Part of a small language model's weights.
Size: 8 layers, width 128, MLP 256 SwiGLU, vocabulary 8192, 3.41M parameters.
Architecture: RMSNorm after each block, rotary positions, no biases in attention or MLP, untied embeddings, normalized queries and keys.
Each number is 500 + 25 x the weight over the matrix's rms, rounded and kept within 0 to 999. Layers, rows and columns count from 0. Numbers have three digits each.

# layer 3 attention output (transposed), 128x128, rms 0.155, rows 20-42, columns 0-127
489502484491498484504527503490516502462521542487533484522510520474472511503501494530489490534485531479504565515505516522524475499490475465532472495486491478496534520487489499513496485491502515502491566482469524473490530522494487533529468504538496516508511473482493479497461528494515517516534500536479479512462514452493489510512485518462476528493516519512550502518510513477486477503496
483475510466530515511485511527513527511497495509503495482511531499438527526486525522511485515500594533524527519500490507492487499534510460514507516483517464505512477533487526509492520533528521487518520508510489474507481504535500492495503505484499499537512509517485522515498508506489520527507495486527516495472509506507445516482480499548481524490456537534508531502472484449500510490518
507467478466480454478483508494480440509497530548473479487498478540475470488555495509506485524500476490466522501488463529530479500533481531493538476463498480506497476489476461546500491497525508480537506523532501441492479511506476538520514549469458492507516528524423509523498488471522491517498455461461479478494541497538481540527492499564499473493474505476502508501493499499466533535528
505501504530493477490513470483440470533473510480506519530456506493509523495518468495472490509538494496499533519478498477497496497516516513471497509516473511458522487471505510492524503510495536502469507505507499486519510479498473511466487528477519452465481514501475477488492483514539498512463474487481487485472478493485459506504504469486542496530508514494471502477503495486516507477557
494486464519496546493527506529485515495534485530473478510501505530501560493481495499549488479516515466475532501509507513519510478501539510499525512527515448467469491479519506493501474499495471487521490513484551519507472504500507484505499489494510554474534497437485527502485489504473535526506452522447482525471464535524490463495553519515535504516531463484515491489477526517481499494455
545504509509478504551520512497479481552473517520500520503510478493496467543505534485537461471497508491493512520516472494546496514484501502401511490508486494506475521475506487534474467530488446481487524498499479475512572533464475486501531534483486487492483472499519519508497489460471513468562541468491534473518515513456490491473479487505496504487508515496521523497508485461489487530499
458504495472459497501479493463482490455470534530556518476498493528464484529500504477511443500485467512538503468471498530508485516467525507539452500475471476497489541526503504520490483453504485497512503490526518519470504509502472495500532516514522509505503501453488480475502513526490501478500522464542515512482532502492533529542511505515486516518473531479467486557525518458517505480510
532532508509510510480476517492524493494508494503463509473480507518495552515535537511483482477510516491493526502539486489485465506506488511512468486516501485474480511519544470526482486506522487521462532492542458503487503508537509476452494505508484489530497499493493487534478475486504487482513495497482485502462512491480522494482489510494486497487497502480478510475504506492502492495512
508498526467500532481475499486481488500527516493511465530437503503499461517484498482492512515525509478507514514499514502499496504510490557522527511517536506460504531546449532486467519502510527505471530459523490467547496501497471478527489453512496512498454546494508525514486507485498503512523529540524491495547483539520513495527521483486547495470494468529502495526527529479493518535498
498513497521497480504484510532478485474559513495508492503499534502500494488516483492478463503490472485485492496518475473455468525502513502489523465431519495517498525561542476483503487515490491474474479503468520520526494484496491479458495486501471503478508518515495490478525500455518478532516455499494491464471508509487514506494508519521502542500529521504538519494478532485507511498433
499510491529468454511487501489479494510498485493530510482526499518487520496516493506462543501492526510512503478501507490519487540507517502523511481481535519498494491480495503544506536467470519533485462485528497472502514504495475526502565488519522522511468472491557486503487453503479548498509446536499519493481527529534488532469481512502508509497506511493558471495481480493497524475482
539492498515517465525485468496573554524524536528477516502476501492528505510503492498503482477516489487495498485471467503504463493456497461549505503516500442472508482520486500503494485495494508472492505480512496482534506515483492479471496511485498518494510496503516509446497466493489474465474543532496495528527478520526461523535502550473531526495528522448496500492469493534488529496474
522465507487498470493513496500486514493498528455470463507502475540492504507516521481475480505479520506523507523481491486524490490517483517439503481472529457495485510502540490480502463533514524479477521490519533442514477491538498497468521508532465491496481537550505506494480530537536535493508471479520524523473513484496511543516523530471493499500500480505488526508471536488530493516507
497468510514560526507495535501495469526480494517489536457527522519483507485511493520563481509497471495489492523473461530515516504512467491520447479499503490492528535495502505541451559504512484461510519476488521489481471540486473487502501515494477485544459499496498511473532516535490497521505502505460515534489514517498485478509521489517520530501561470505505544517519477473523566526556
480539499484486524508546543516566511496504491492509540524485477478484522502444505467513454510527490508506445536507539528531523509508489540503509474533506509494493477487468486499515487495526489531527462547508508490488492559487522465478518488514515540513527490508501491551481552477506504478518522486504523491535497478508494491525536482454536525522503457523481485483548478492506502448498
477514529540554480509490499479526530442475482498512510517504514474441519469472474510514503497516517551540500490486529466546529518529513467490490508515534531516487513536500484515499492494514499463499507487492463499500494536512472487512550471513521487474472502537492540543496510544501501497494492472511508508500476488495489485495543495513500533549495510499470459508487520469508488487488
508470471582488518527516504520530486509485539512478497514559530475493501520476547497536494507475551508492550500485480487526512486488480470465495500485473543500463541451491486507485507532496463457482533469467488513506521527458494502478494563501495513486504522510519525501498480495480516494507500503439521479469472487550472496523522500518481543510524549470547471489498526479464530505481
517527457523499482522498494474505538533577496522455499528510514500518499493488509508493498511525503514503519483515500500478527492525524518480538492487511557495456511482526486503515507541496481504501447524506424464518488547459503504537524521511497535511487523522487514514503476505505506519528457479531527472503546479491515533499536512556505512463538461478527477522509510490522499510496
528496496471477527502465538480519480498527515484501549516482454513482466489506497480508519497524482489493485496469491492532530533458483468506481530519463505524470488534450478506509470532454470491504469524460493562473501536477476504480507517516455478480460476530509537478533503467477508478464545517509525488485527499497463463480518489489506516485453476497530486553468496527496525503522
497461515462483541504503559558433478502489524498491487532542528457480509498514444543480497487465494493496575527516489510534486479501495469499475512477519494523521532503490495490481499495508490485478493474537508499521464520503470508526508465528520455494513506506462492547523467471497515491491489542479493496495512513549511546515507488493519507490486485523495487470511519492520498479548
470489546500503534516512528517457469530513487493479530519467515522500495491480548510498467461544507471538512443461523518521493525509504528489531573511511463473496505459512521451451502523485495552486511484490489491467505501517494490487514470445513481465511492516492535562496524487530537500509507503513515450491513516491526451512459497537538491517505473528475484543517494493529524468506
483552562496489464497514509502518514529476471526495474515463514508480534481490492476474549492510509468522495478492477534493539458502483506500470479499490491463523507482457486490476507507533475471471486500508511556505517500546495486521515496484519530508472513489487527498492488538529499487521496498485500488501564494570489481493469507481520500500474483529502516480478538458493500504467
500486525474523504512502490490478519497523499458498479515528507450532502537481504465485512518498485483487447525474533492510502528453528547512501506498526522501515494499506523503490484483498461487489526570491524489534433522501526526456489533508567444468511537495479473477518516494505495477501481465498473481520472540535504499518480483519492463518487480486487499491509511518517487513509
# layer 3 attention value, 128x128, rms 0.177, rows 21-42, columns 0-127
550479535547492532480545495498492511502507511496490520496483538499483522480476482513514503558477471490493489492490505472527508499432465518463496531435494496499543534500478488502480482478505536530460479473510551515485521485512507537546504509525507515509454516498462523461495506506521490463540532511481508529496484523520544473504484507477529448466504494494499528524489521516520483482501
503482501521467485504504507490517522524541453532482505499493487543524490492446491513504508545449517484495510479508454447494508490504484504444487510499485499467506517501504464501507515489488512503488518462500478530523519468511483513483532495500517503460485475529493465477525509532488521492516525514457491499491501467516498472515500537488479502461558502521515522480548505480470504494522
500522494515516505515488545529532474487500493548467502495519479518513494481478529495457466486489496508453493479519509525526478495516519484506464473512526511463501480514503514499522515524472494501540489498477487511525532492481523504500472498489482516516516460485533491475500511504513532488501488461487514517501503502507514500534490500496501511509473498541506464545553501488524505527503
514471480458505507501472479470540497511505475485522535537498517528507500487515493512512544532508497493509502507492461451514470503503483494502452537518487510494522471493481511500531510453485489482518552483490469481503480494509494465512470480476502530447479485499464509473501527535494501502438534492501523540518497498511513512456496491474452566536513515511506480475517498468510461495512
489432538533485530452509503505512485521482480494548482508479512497469521495532493544522507516498544501530488465494490521504495508505516501485495548483513497484533459490501495499487491493440530516500500543534515486500507522491526501527505494498483499490507488513476509524520537537528512487464501468580500510453508519519521463485490530518500509454524485492463512486553499486488468517538
493508512498518486475557493542501510529505525475484488473524466496513544443478490498523480474501525514495511470501454521485487461495484505476527548465518533517476488505496514499493499491506491506495503514501522509509510537471515497490492476493512490480448507496495525505488506455489506498483515502541449489500489479519484477492497477490512478446518503499484540501493478507493520492505
480491480511452505517527472501488490467493498474476485519497518496489511496486531495481489557499517482504487498493505510502492522504525530461510540507486524526510522523487493537499497500470481470492503453524505457522512493484496524550504486490497518538497479520454516515505524497485509478541506496550520486503466462487544474501488494489540502485522503531507483500496494517496522494493
530506525524472480480582511513495479482510462486506532481454483503528467486517493490507504503471508502540514495526517521502472476500526498522512485507532444454505478482512497491560504527518513483485509544525495549481472501488483524488489492492499477501499485481494499501518496501486492490503499512479495463531532486469492497488511454506488492521539499506528514525501490509550507494466
525483492471486469532480498454502510488515483498504470503486459543537471470485504485508505455519534496498477471464520505455522519541492558494507472507470497559504450507543493523490509503486449509512521499518495483474496465532475510494487526506504521493512486475469512508505451508519532528502504487445520502499504477504492520490481503494474488516507486503495414493511479517450510500492
482507528484511493520517509485498522515476532455475480511508548485540477501467510499496504521511482512516484476486541511488502511509465536486508471476500495516496498476466510473505498511493547476503463508487504490462482505490521498518491553509488472531526468516523495512530522547503521481503506511504477499487470490505538517514537507519499473480501500492468537501484506499535486518477
471485484476532485520499489502454486464500482491520475485503507528497500483502521480510516483481498491498468538531516513480518495551488516544471464527524508522507456502554501485479524531566452499494517472534520527473517516510471469464508493489485518500524511530554479513448501490501543555458500511484473471498487480504512503498500477471487519531486470501490481500452516456530473514471
516496506480509520513519504540504542500429504488533516497456501518480455504530513463504520505518475501515506512489482513500495486508520533501479527523493508468527524497508490533539503514499512459503497562483472553473523530514507488514495515526478515503525509510493534493516483461464515521483481489476453453505460483509467495463533475482526500483516499479533519543463519478513481535484
512539500431514458486491461532494507508486491478516509457529494516515421504502491522487515478519501489491533543469509524528528540535495515488476445511467464492486488534482503477532527488511546518485529520540542478524487538522519473456534519481507541481531527496455532537487494502507509479468483493418452499452519555541491554456507511464474533435465483471489501551496495529477492507469
511504500470491474474483525505509485524545514529514476518491458480502524528478487487499507560513522467484521474494504534475588542459476481487498535483527544442483476533562499524533511447482526521477509488490464494499536501518492451460508466535494483468464490514533492494491492493526528485513466537552488530475514505476512507464518549488451508535471522449477491488470491503484508448536
520507510497486500504506458515448502499481473496509514550523464504513489504489473512505533493512501509478506513494526478476505529529468515477487504510553508448504496503515506483468499496505535488501535498475480502480511489477507510489555540467473482511453474485519508494523483497504500498510509496455566499483487449496510519518507528494477479494501502519514547450514494484531454488503
535529539467527544525500521508472505462463457474490494498521505527480518470480457498533528487541476540500511517488509567490477509512515538490484452489535521496470498486480503455499521483520510540508514499544552490534478474477526471508504506472481541490552508518483507491478472462497475489522515489454534507491453473482510564481504509495498479502469470498529513475482483496508530488466
492518480465496500517503530494525472493493515478468534511502521554464495472467495486531517486531494571481520499488492516484478498477503516506532511489522533490510483534514513542482513498523456503469562495509539552510515484459486507542490482518493470488498478473548492517543495516465465456498524520478578524510507441525542524471531528482490494497479538490499487465461496535496479507507
516492482520519447510496482501513462460524497493517488499480528488456537489503483515494513491492524478511496486501499486515503449445527523494465442502514445501512528476525473486497540482571479507462533474513511463538483495523518513517460536486509497536490523549534496471559492504466505483547529478505486501523519496478513519506494479527479487488549527490511480468454486492463532471496
520530531488531502497536467508551452508435504557539513457525490458511483502530486515473496524499502444470496469509452480510516502510506511493494478544495501514518480501502508519518493490490501475554509506505511533483503496543525481484486491508554496489480527422512500517486514506466453502477488476452467480486522540547451497479523531479513541452509477483465527495527488496485493565471
479498499512468495529531510475532407476513513556498492523502531493505460530523557499542575509468496452466509521520461459514490543489491485524500533488516499484509495481520473494541487465548510498489514511488490517502484445558485514571499505510492518487462536461511494477523476505482491487523509485559474502539561470504513517472545503490515520489521494520507486493527506483518502455532
436496413502476497544511440493468487473491495523487538496500452451484485508556545523511537513538490505545527501507505486519476527507504508542483474540502534536458504519516484534520501549500524493485506485502509531501504497546520491497497529446522483479490511512475468508537523477513529496532499434490556517510491464478504487497525514518523507501514502468493539513533485514497475487468
518469535517482500456500489521526524494492482516536531459503467511533518487515509492524428509502506455484474486535484458475526493505497480519533510485459499438491463485522514509509514493482520474540439526494498472484491492504495475506488487494469510473522494458499530490495483535474476530550510524545461477497485534511467511526508503503505495506515487535509490482523512527527504504515
# layer 3 attention query, 128x128, rms 0.178, rows 32-63, columns 0-127
482498517507520565480435534474478511516492445499505515476503529525463487520553446467493491541488523531451541519538498507536447467497450559527472512483498535478515553471443523520534445498479499463467478505515511517496525481508475468546487498466488481502430495489469533509544488488528463480539503432454535459558489500509536514501484530509514553513494458481519518524506498523461517447451
496445492538471523490467496497524475513517526540503532499519431478500477517508453521543496534522481493497521525484510491463500458504542429508487489519503504487478464489484501488536556505450506495518510501500478527503491508463476448520537509522451507534525492512504469468480482498478476505495500550532558494547537546560464471489492495511482521462517506518538450489471490444517473500501
483530533528522454492559510502521522514513513497522466519518493503501463496500517526493491511567519477556523523509537516502528507525518534472506459502493475468482501488515516501498525497521525463522496442459449499471456514533508510513543477518510533506548540526507496498479514466509445499457494526513537528477494498512504478485503515487474482501494490487495522500541494516464520504509
497524516486524495512551502498544559503479528524495468501467494505530518508508468531471464506566569484522507494496515502501475535518505520465492473484536478500540503500520504511511524492534516436517490489472480477505482487542500523509484506506546508503496559538482521497496520461534527476526526491503507509498515476491511498494514526480479452507469449483478529508505517503511523527502
497515509488531489489482525490551510474490502519515518508499470503521487503511473530505487495534505480530514520486550482515495453483530507461511465478536495475497468508532524500557523507467505480492460499454509546494498541527493502501469490513500512514532502523510491501510492477525476482492490524535516486549513510525498484490500477468482503501513503482493507480498462484506513473466
521482506483469506530482499522456487494517479522484491481514491486491521524519502482510528504464518499473527512495475499490482496515467535483499511500473490475503520505469463495485482489516505489470531500566469478516475501478524470494515509533497487509451502484499496488495498500477535536516524465490481497467519513464492522456505509485500506469475503512505511533500504495480488545558
531500537520492482469490557501435498529482501472487537504521524484498475524497468519529461517451455509483496528509490512484505485511493486552476539512444560495480486450462518504512484491417495500559525474516485507466514476497437493482487515499446520518529495487514468497532460555515495517511489531473516502497508505509491532517472444545477498533491475478460504492464461496475497542451
502526496490521492525538517504549537529509482499504488512530504496504530488456495535474538548532582484565509484479542491510551470492541491477514436478525495495486496513504519509558514545526524528495470468472463491488540557542505480483517463572530493510475498495506543507494518479541432503479456497537535472511483490530480471468502478475478488463460489532472484522519554476478523502456
508429507478467489474463505505442504486559532522502524472494524485523493523520509448498516489451437475509532551510493547473468496467474502501482523497484478551497478504509514474482497489472500514474534507499543561528504506519501511482530479497523492514486485499479507510536498469500552526514506491515447525520453493450512528503503493462498508474506543482494492510457488484487498532506
517520566538557481530564465520537466527458567486454561557506509497437505485468498552566470511549564500510499432490509459513503506508518531542513503443512505463474510437491489501471506508529503524495506485459455469476477565488467480493474513489514535504484521513512522485470497520544487500515508448494524507476469504526532449490534517483496522522493442482485511479482471506517495487506
495506463494505501477533491551458521459511491482487515501537525477511494546485513502499496484516473499508466488495511509499459528474472531498451490507521522519505537437523505516489497479504471523499582498523518465478494533484533523464508536488517456501524485512514500520476469534521525515502522475476489481465437484481502487529529489464507513524475495472494498510453466485506521470524
483482502506494463509506502486522504528497494536485512525484489498543538515495469445500507496514552489551543511518526493502554496513534533494527513511453503469492511507487498510489508517525483520517516490523487461480508499521467486489533485520515546485514560487483527516478527561500485513537444513512499524440520481497474513471511535470520497483468476482505485543474487488525504499486
483460516528499510509519520509534523492537532429474555472480505495498528556490498496465447479500536465485500502536510493482471563434482521499479519475486470511465481518524519530526489512450503478476469489466490519534470494517503531505555545461502509470480473495484505469528524491518518438468514461541476505495492495446539490500452503469575527498490493489480488499481453565552527475484
499484504446504506535507526602445526547466499562534480500542468487499504493440513512498468522506485546503504490452508507518505495540526446481491433513519488537486504444511485536516525508499497491483551524535464488517517516499524452512500471594532477484474491534507529490503489454501513527475508541476509485486479491541472534455500505462466464504471490506504481501498498483464533535528
550509539542467502513476503512524488497520479482475482489487548532483492472500487521498490501479500514490495498510484452483509482537496516525517511509498479481502481475480450506480486478488484494491494428507518526507508475560477443511461542508500514471488489503492507472576453514493466478486524507519526546514540495507567486528500474528481520514505482500514532479485500497474530563472
481487501520520556441544468481528477465528524519472467529467504494516487490505520456533502469541493501494473468498503518472522538515484574510560449503551439493542531477522480528478501494536534505526486498494563535515457495526527510498467517471550508498512500474495538510489526502496484471483501483481477528479498498488510473548531480513502547511533485465496511473463484515522492502502
518528482510535486477495560497510490479472561465456479469517500519461516545520484510459518503499556507458491461506507487504495509499467539521514535521501443508542517486476482503471501495490543421446514505499517504481485504517478508489498546507519472477504506518458512502558467494510493547519500468458525493545491521496488474495486515528475521484470506521493500515501507509474573516491
486505534473505537513458516473503480487482545478491587531523522478458498554528480467518532513447444521488479545492450471502481497450483520554453477503469479516462531515491489440460472461466478541431481543518535531479534511470454482450463466451488511461455474490514493459476507554511512478494511502466500459503451474487516526517503466505516554526518497457499491533499491512507509447539
522510522503507537474492513491518515522484513544493526485521460543481540533552461537496505539559518477510550515494551487500514462524521483506510482476523480464501479494478477528546577506468506479532499472468480538526469531488494466539505524522469502573507536506464521491547466472509476490527495544539558507536551518566493481453508479482479539495494472540499502515468472469501492490473
513518523520503492471495476493525464503468487479486494504514462518518508525521504521505520478560536494521521472511551452522512467539539524522500520518526517424512498480453492496573537506469470494505466485484464499506486507498495507512515520521455501530513490528498488503505469519489475537482530512503578491544540536550485511489495492523480499476522525533506519504502485501525511472482
483508530508501478467487500503514482505485487512490530496537450522475490531536515548511531538522496485522537519477543472503542438537543491514476511492471523446471484524512467492532538516485518522498479479509476540502480548481514437490548504494475485538509498491497518504528443499478453507498500539512542490541510544559511490459475462495454513473486546540530508523493477473469489473464
549443489517478493494480516518418488489539553457504502479494566466522502455479540465491479483453451512481459529501488524490450503457450488538461554505523470522489474459459481513456466496488479463466517534496522470482501452506481523518491504476493521489514469455494472511501492510494531515532484521501455515489497513476530516544499481525536529499513521494482492473514501487546529508516
458522458471495512464520517465531480487520474518495533526506514500510508477483487465519505480499491457523452477534471543455514495467510515529504524492513518514524470499460510504514486486487519518490479498499514519535504493477505554504470513470506484491528508510484499520453545504524537495523491475480448499512486519509486497560500537512483469505513531515473500471482546530536480516502
518525535505448514509548508540457493513508485517453514507532511466491504541488499519515537512499502508502533475480500492501494517543502526516495504511470518485494533489499497520498509492534501553510565481504450443511522470497522457497512531539503475502486520486522479507466491540478495529500517486500534497447480489480517510472516511490496481510473503524515531527494528506486536493489
452499489463516504501499499462513490492503512530502516494480473507519479492489528524491504467530504498518475486505507500509508514506488459514503490474527503501516484525522509473524495484500498493509437507454518478511491530482500526493483480514472498467496508524513503538458521472485469488464503526495515475508491517509485502531504457526512516511522501529513473474515500507515471490507
530493518538460520504472500527490490487515470479477489494512510502499501525470533515525513508499494492476510485498492488490475513477506531520515526527476515461467524518493498503491522515505470537488521516494490528498505490471524518484507552469515480505511499487505520496512479515487516492521511487497535515475527519465531483498485515515487489502516504487509503516465521519507494465495
497516508474503532482499505482464519471477471543494488491548543514502472515485486510526529516479480498511480481478500494460547457530517477553501467524526517503549473525546503496474518443552542493509461467491501501500479482496472475461476530497499454510518528484486490539510498526481471528465509507491509548490518510527437531526519509511447543501550481494479503449514489476495458533518
471469450519511514506527489506484522502538499507534486485500511501484502498446520465520507459483477482506456542498496513485453492474466503457495465490509490564491523501524510535457507494514502531450482502505526513479501472518536548531491526473556519477517477447519471481496497505519497504469492454496473496521456470460524468542497487478509470486495519499496503491459539490512492504524
459515503462507497479530527507413515496445498483484551506543496475484522576482495557506506534483539496523506467501509516519499488460531559540478485530514531500511478473508572518490504511447480497524503467537479481485517525462483501455481529510522488514520531515508475501485440469530520554533500482482527496467486498485447506469503514501498478507494510492466481503493493508470528501494
522512524492485449505498528503465494522476468517468476523496474495516517502499470507484559503487447525495565517489488476549530468523533457484488539508478528471434520520463476505521500475467492458536482519536466527511523487475448480536531490538487544492525489502528490482537526518477504525501476539519500493518509510503510468492508473511522486492468519573531511510500536496468526509464
486484506496490508481528453490507472483488486485501474517458488508496461496525534531511506471476545482537483485551481490508464475511487537483547472504537514518506512467537529538493482478498448521475509495466536558490496482522495516521436519473531506496454504518490513532493480474476506505458539487477513493459523503506499441535488529479486462513550493478481520519503509485484482521530
522543499504478490511521478531454499464495501490487481500518483536499460532512518498521492521500498452513506525545493525465460513512496523483476526498482500518511486496514455504499530482540478490533523434501512500535521495516527533510504493486511518500500528522502468497505481504492533507512544457522503510512499515475503530484526457486481472506503469518505509573464482519560474509491
# layer 3 attention key, 128x128, rms 0.172, rows 32-63, columns 0-127
498467469538492461504495515507522545493491465438464523465522460520517513475515468515516541503510560488511456469442556507534461495501515463403497510455500461555517485468507469517451478500533503523489524484450498489476518503510448529472531510483494543467476500510522464493484491471460523505502497512495509476526499497505499471567511547534511422505478471473499524507536479442550478473476
531484504508476495485514540544502487486485461540470503506522527458515457475474541510527532505466488563496555496509500527483514487532493531522506478513507519472496507527504508524528486513515495474497479539511514467519509513502523534478529481491444509497504495529524504502509500495504479479514490509526488454518505489474523494525522477494500499503542518456524508553446527575479496489505
510480472544467462469502487505478459495476467497480515493527486467519524467490464481478504489474503533479535465505492494482504476510480516516492516492498497528488495513493483500452484473508481487508528504513484508492498467483501498528485490474430522472470493514497471471526487497471505488497460417506522518528453514485502522476519500523527541493516488507496549506469487524501466521471
473470505537466464450484518507547440516511476506506500483527557493529530477444458490507487481475506520502522519541472499453519449513526546544482495517487469517515508495509498536512465492491478496503503502480521558534501458478479483527511516551477508536494513521502526511527456545482484514500505479544502521490475521466501504502434490502487554511539522492511517483463487542470513531462
510507520542469475451475512520513501493477478521509498511538545508541457517505482537512520503504489502511531559521524472483522475536525511532447519505477494508489491492498521509508468440481495515538487489507504505527512459447499457519500509473445498542486484506498513484509474497475462524522506492532543458467490475492459488487468515476510476509503505493503538522474495504501551509449
510504491485501546520507478485484522506474506495493492501482459507497552508519518490479466495494503487509480437508468526501500539488505524456513503499516484516537498504491509489497518538484507484500551504485461473479481492503507542490491455482503512473516513502504492514468503495514561489473461512480478521523519518500516526494496497524493532510533476484492486498506518513489471480536
497441476463519521496581484491517499513521546492506487520501491485456493562489500487547540518482518499541486466516511470472478499489471505498501527422502533484498510554495465536467513487486520533437502523517515489539503537480548562488538502489542478508496512504455529475506533500526560513503508482464535527498468480483510467483593497473486478478511470519529474531505520495514466520538
485508486500490490477499506484481516499528464502502480467493540526522502477520501491475502518491508492509489502498519477516487498480515501502510497535500496533498494521492514474499488492475503501511477491499508509499486498501488517518486489520510522499518472546499498504473486485476525510483489486514500489504509500490515490518494480528492529530503503522492502502461505501488513513491
475518548465512509503508514507485479492499539490486479547549526493493506514452500501525484499508514530503500503494482541496499502518495518513494480505492490468518511489486514518490488488528482513494506486514518484533505462471540499490491539492512480523498500480516534506508485536492461495503529512498465517459482516485494513500508488499514525516491511493491505528506482527509476480505
521499464509498494528488497492492496527514478484509487451490486522488497534525508511514468533506489428551504531470488491508508469508545463491500478429504503540516507494555518521523543495495517475496556482492486461449488520504516478506483482514479535521474534508491473489484523458478461521479551514523591485496502495496514507499533496505446511503477476507535518506493524432496535497489
509516489523516518498514498497494495499516513515486478489483486462528514467474561511520463504508491507470470482488508518495464533501503520505483474525506496487515467485522477508489495493577491494423533502480552498488484494513505496508468485485502528464498494460503509489463525495527461488476468484499489523479484484521501526507547463472507513503513465451500555489496518487518505472503
463507515518555493553496501474535527491507513473502459460487470467530509489510545444540434503520531500498446522481499481514489503485519481504488453480527493508541485529466490560516510498577559487489507498539513487525478490481524530517493486513566503508505512502478528495440449509498529508458527509489523522517492477518531479603513458477482462557511470481514498509501506510542541489544
511497515467526542477512464535496484488528535466509469499471507515519512497495539479480485500508509491527524501527482530499494465517546497487522514574484469476506510442478514481495501505482497514551530477511474469497490487539456467498459513517500496539504469482500503459522448536472518496487506494511512510491531519512465494502468448484466460516500489482498509494466466531503514491521
467529524505514515477493467466483488498524473475467507547529567509553513488534549510488487425466530511522501518540493497498472516457453513569504508488512494494542512516487527501529512516462520534516473456468534503479494549532550506512523506504519465489556513555480474496526520501515480522551522507536492479499483451453531470501503495578479516515506493514522494480461527478528489510539
525495568472546521544544518546487480524481488500489530501519504531464536505496472496463509530496535511469517542503466469516501488481519458472532521500498464478479516475493508506478521498458520504563488491468460484495501528524500476466492527495508465507466540551477526484547494533482510506545535524489550560512474525507492490431485465523480513472469509514488481476519483504496492493469
499466477508487471529477504468524510489497542472514538465481506450537500515469507445570468469524470519527492533517459524491488486509511477540509478486439498508466498513483476513508503461528519392531505508509501470466456501453489492508483531482523498501506512540520500502516478446532508493554523485511448523466495458479503509498526498495500479499495514537505485457499456526488479554532
494490481530499481472509470510502471515465492481523520482506517524514555483490491493465473476524515535460524487480486520445508522511521509474525488494488502524534491492578532522496505505518510490518540499483464511524485459457517489527529521504511531484452488497532525466509465516462487479479488500530501581467480489535513532508510515496505546503534521513501514469537473502459473538485
494513511488527505504510518512542549528523526542496476505505493534506505508473509513520510517517500509519488513458542487511504512484455507459526479469523542489453494473534520517539558483528479503478490489482480503514512532507555510514490517499504519529475489495485518517474548487529494536504529542525488488473519470503532479544543549471452452491520468512488457502525560444507492452503
502513549527503482472534567519540499525510523529484512492513522491533480493450487506515502493511505527491509504501485471466511479509502515489491476537526479453485497484493527518507478443557496484471500462508472516490539490476509524481514534506559536522507499527524565451490481525505455510503510506504537497488497464506503502552499531498501485504525464500511487561493540518494478514466
508508547517510469498486559507502477514506485550507505518487507481546485516469520550530500487541503526483555529498508511475513487528525514505501494530500491475491473466484539528517526494481524512501498464516524530499506518507513472470498498497492535526511485526493511472482509512505451501524504511513537518478508482485514457525482519477487494513501505493492490542493514522506533504473
511551533459505549504501530535503501523501537532485486471513492509515482485490484513480510512523520500511506519486533481524514484520516510463508475534504524501464490485515496500490502493559517521508510496502501484475499522512493494470495527497517532520538500501510506477489484473479456488503517491472524520440497477518491518498506508491500467473461499463497505537503543470499481450511
495484521498500498526521485514504512536517496536458486541538444473481508532502520498495497488494497514493489468488485504487461484520518468483486486507527492495507523515503512510517525484475498519494509468516497506525507492450527477501491507495486462511453550542508496499507515539516512464502527521503501521552471540497518518496505478529488506539565481518523497517522488491500513501455
496504553534507470526499487461453476498472518485488500513465471480497479479497465548518522464453485516501513551506455484493498509534568496484497495476480493499489509507495502505460488485471482474510537542522542512560485494531491456490485527508510507487424471475504496476502492522512438498512518509471574496514449471525539508463521473503496504505450495489502546501533491494480509509438
487523510476521514520507491480485523518499494502475508484466482503553536523518554469500470499511497512503508492482474526514495523458509486503505472480515490492541492502516499482483518555522535497500542475491509507503478525542576516442489463502524490487489498519477483516459504514513491506496493505512476512505489519470535508511512445528482533504509490503471475510557504518510476498545
521499491513474473481478505529498532475521480511500508504514503515488459481463495541533529492500494497519505504499505500481504473508491498508516497541500538529457481508493505486501519471508477486481449504489505515482520520482466501510489542491479524531510452487509502527491518475513485501498507453515513462486523492505513507498493491461485488488493519537526503492495482494497502514463
510498523480518536529491489495520492520500527468501510496489477488517525515505515470495463525508501497494497496496480519505490522488510495509491512504485491487507489497516513504478511525527494493481543503513526492497481510500511506490515480502496478503517520484517523487496508522494478494487489539485496536510504516508506509504505498499528506488505496476500503500512497499511494488526
527500464489471478526472509507515521500490522509470500470490525500482492465518510479541472519519510504504481508484500467504533512507504493507492512501519510520476489495497474497516517497546515463497484506518504519501506535472447477531499510483519550483498493518531504523531503469507524492491518523519538500505504469510503496454519501484530492479519509535511498529487505504505476515479
497510490468487477485485511512468484463514543501488488547488494492467493458499520515496479493515482534450546474505456501485476506479504487536513474477506490478526495477468460461523476495555475485479506495510490509521464481517510488468500493503511463480493486508475456563486508498499516525521515485542426499490495506483518509489522536532509466450478508545479494505487512495473485533518
483489516508533513489483487467483504497539534504503467471466511529524509469526506409513483484495503481496503509518504492466508519506520521493482485555521483515506518546479489509500477506531517515447528498489552532509491485518505482503486529508556533500510528458516484512498468551517502508418488537483522533505486489520503523531509451485538504512489546489510539522505551505510505487514
511531549484495513531524520496474482499477458535521521541517478537466475491514491526494527502510533496508493475506494478519488508477467479511512535463512510472484476539474483462477527520463471549511497463510453530501507477502527513491517490497502447512485498519489507502476504483513529491500526524488467495551509520521512513503499496534480509461497493517500477563507516507500457480519
475502527529492518524499532502470480462473470455502489491448530504487545504504438468492501452527539505552511539502482518442538470501494512484510524459496504525465519548498510504534475501452530467492458509479496451515512468495501480467526463488480471521512504489491496512504496506505467533531507449536459484466510506421489513460457514476517470513427581488480507452538454481526489516505
460493468525429544516500516501485506511457486496469492490502464517478517514482496537528472537536529485473507498492486482493496523478554515489491441449545560482555500511495445481517543555535546519478522502474467506510528511496512498514485453546515455499437519518470511515499533487519442506579474432483477494500483524484540488437527513486471540477498463525526530517492498432502513503465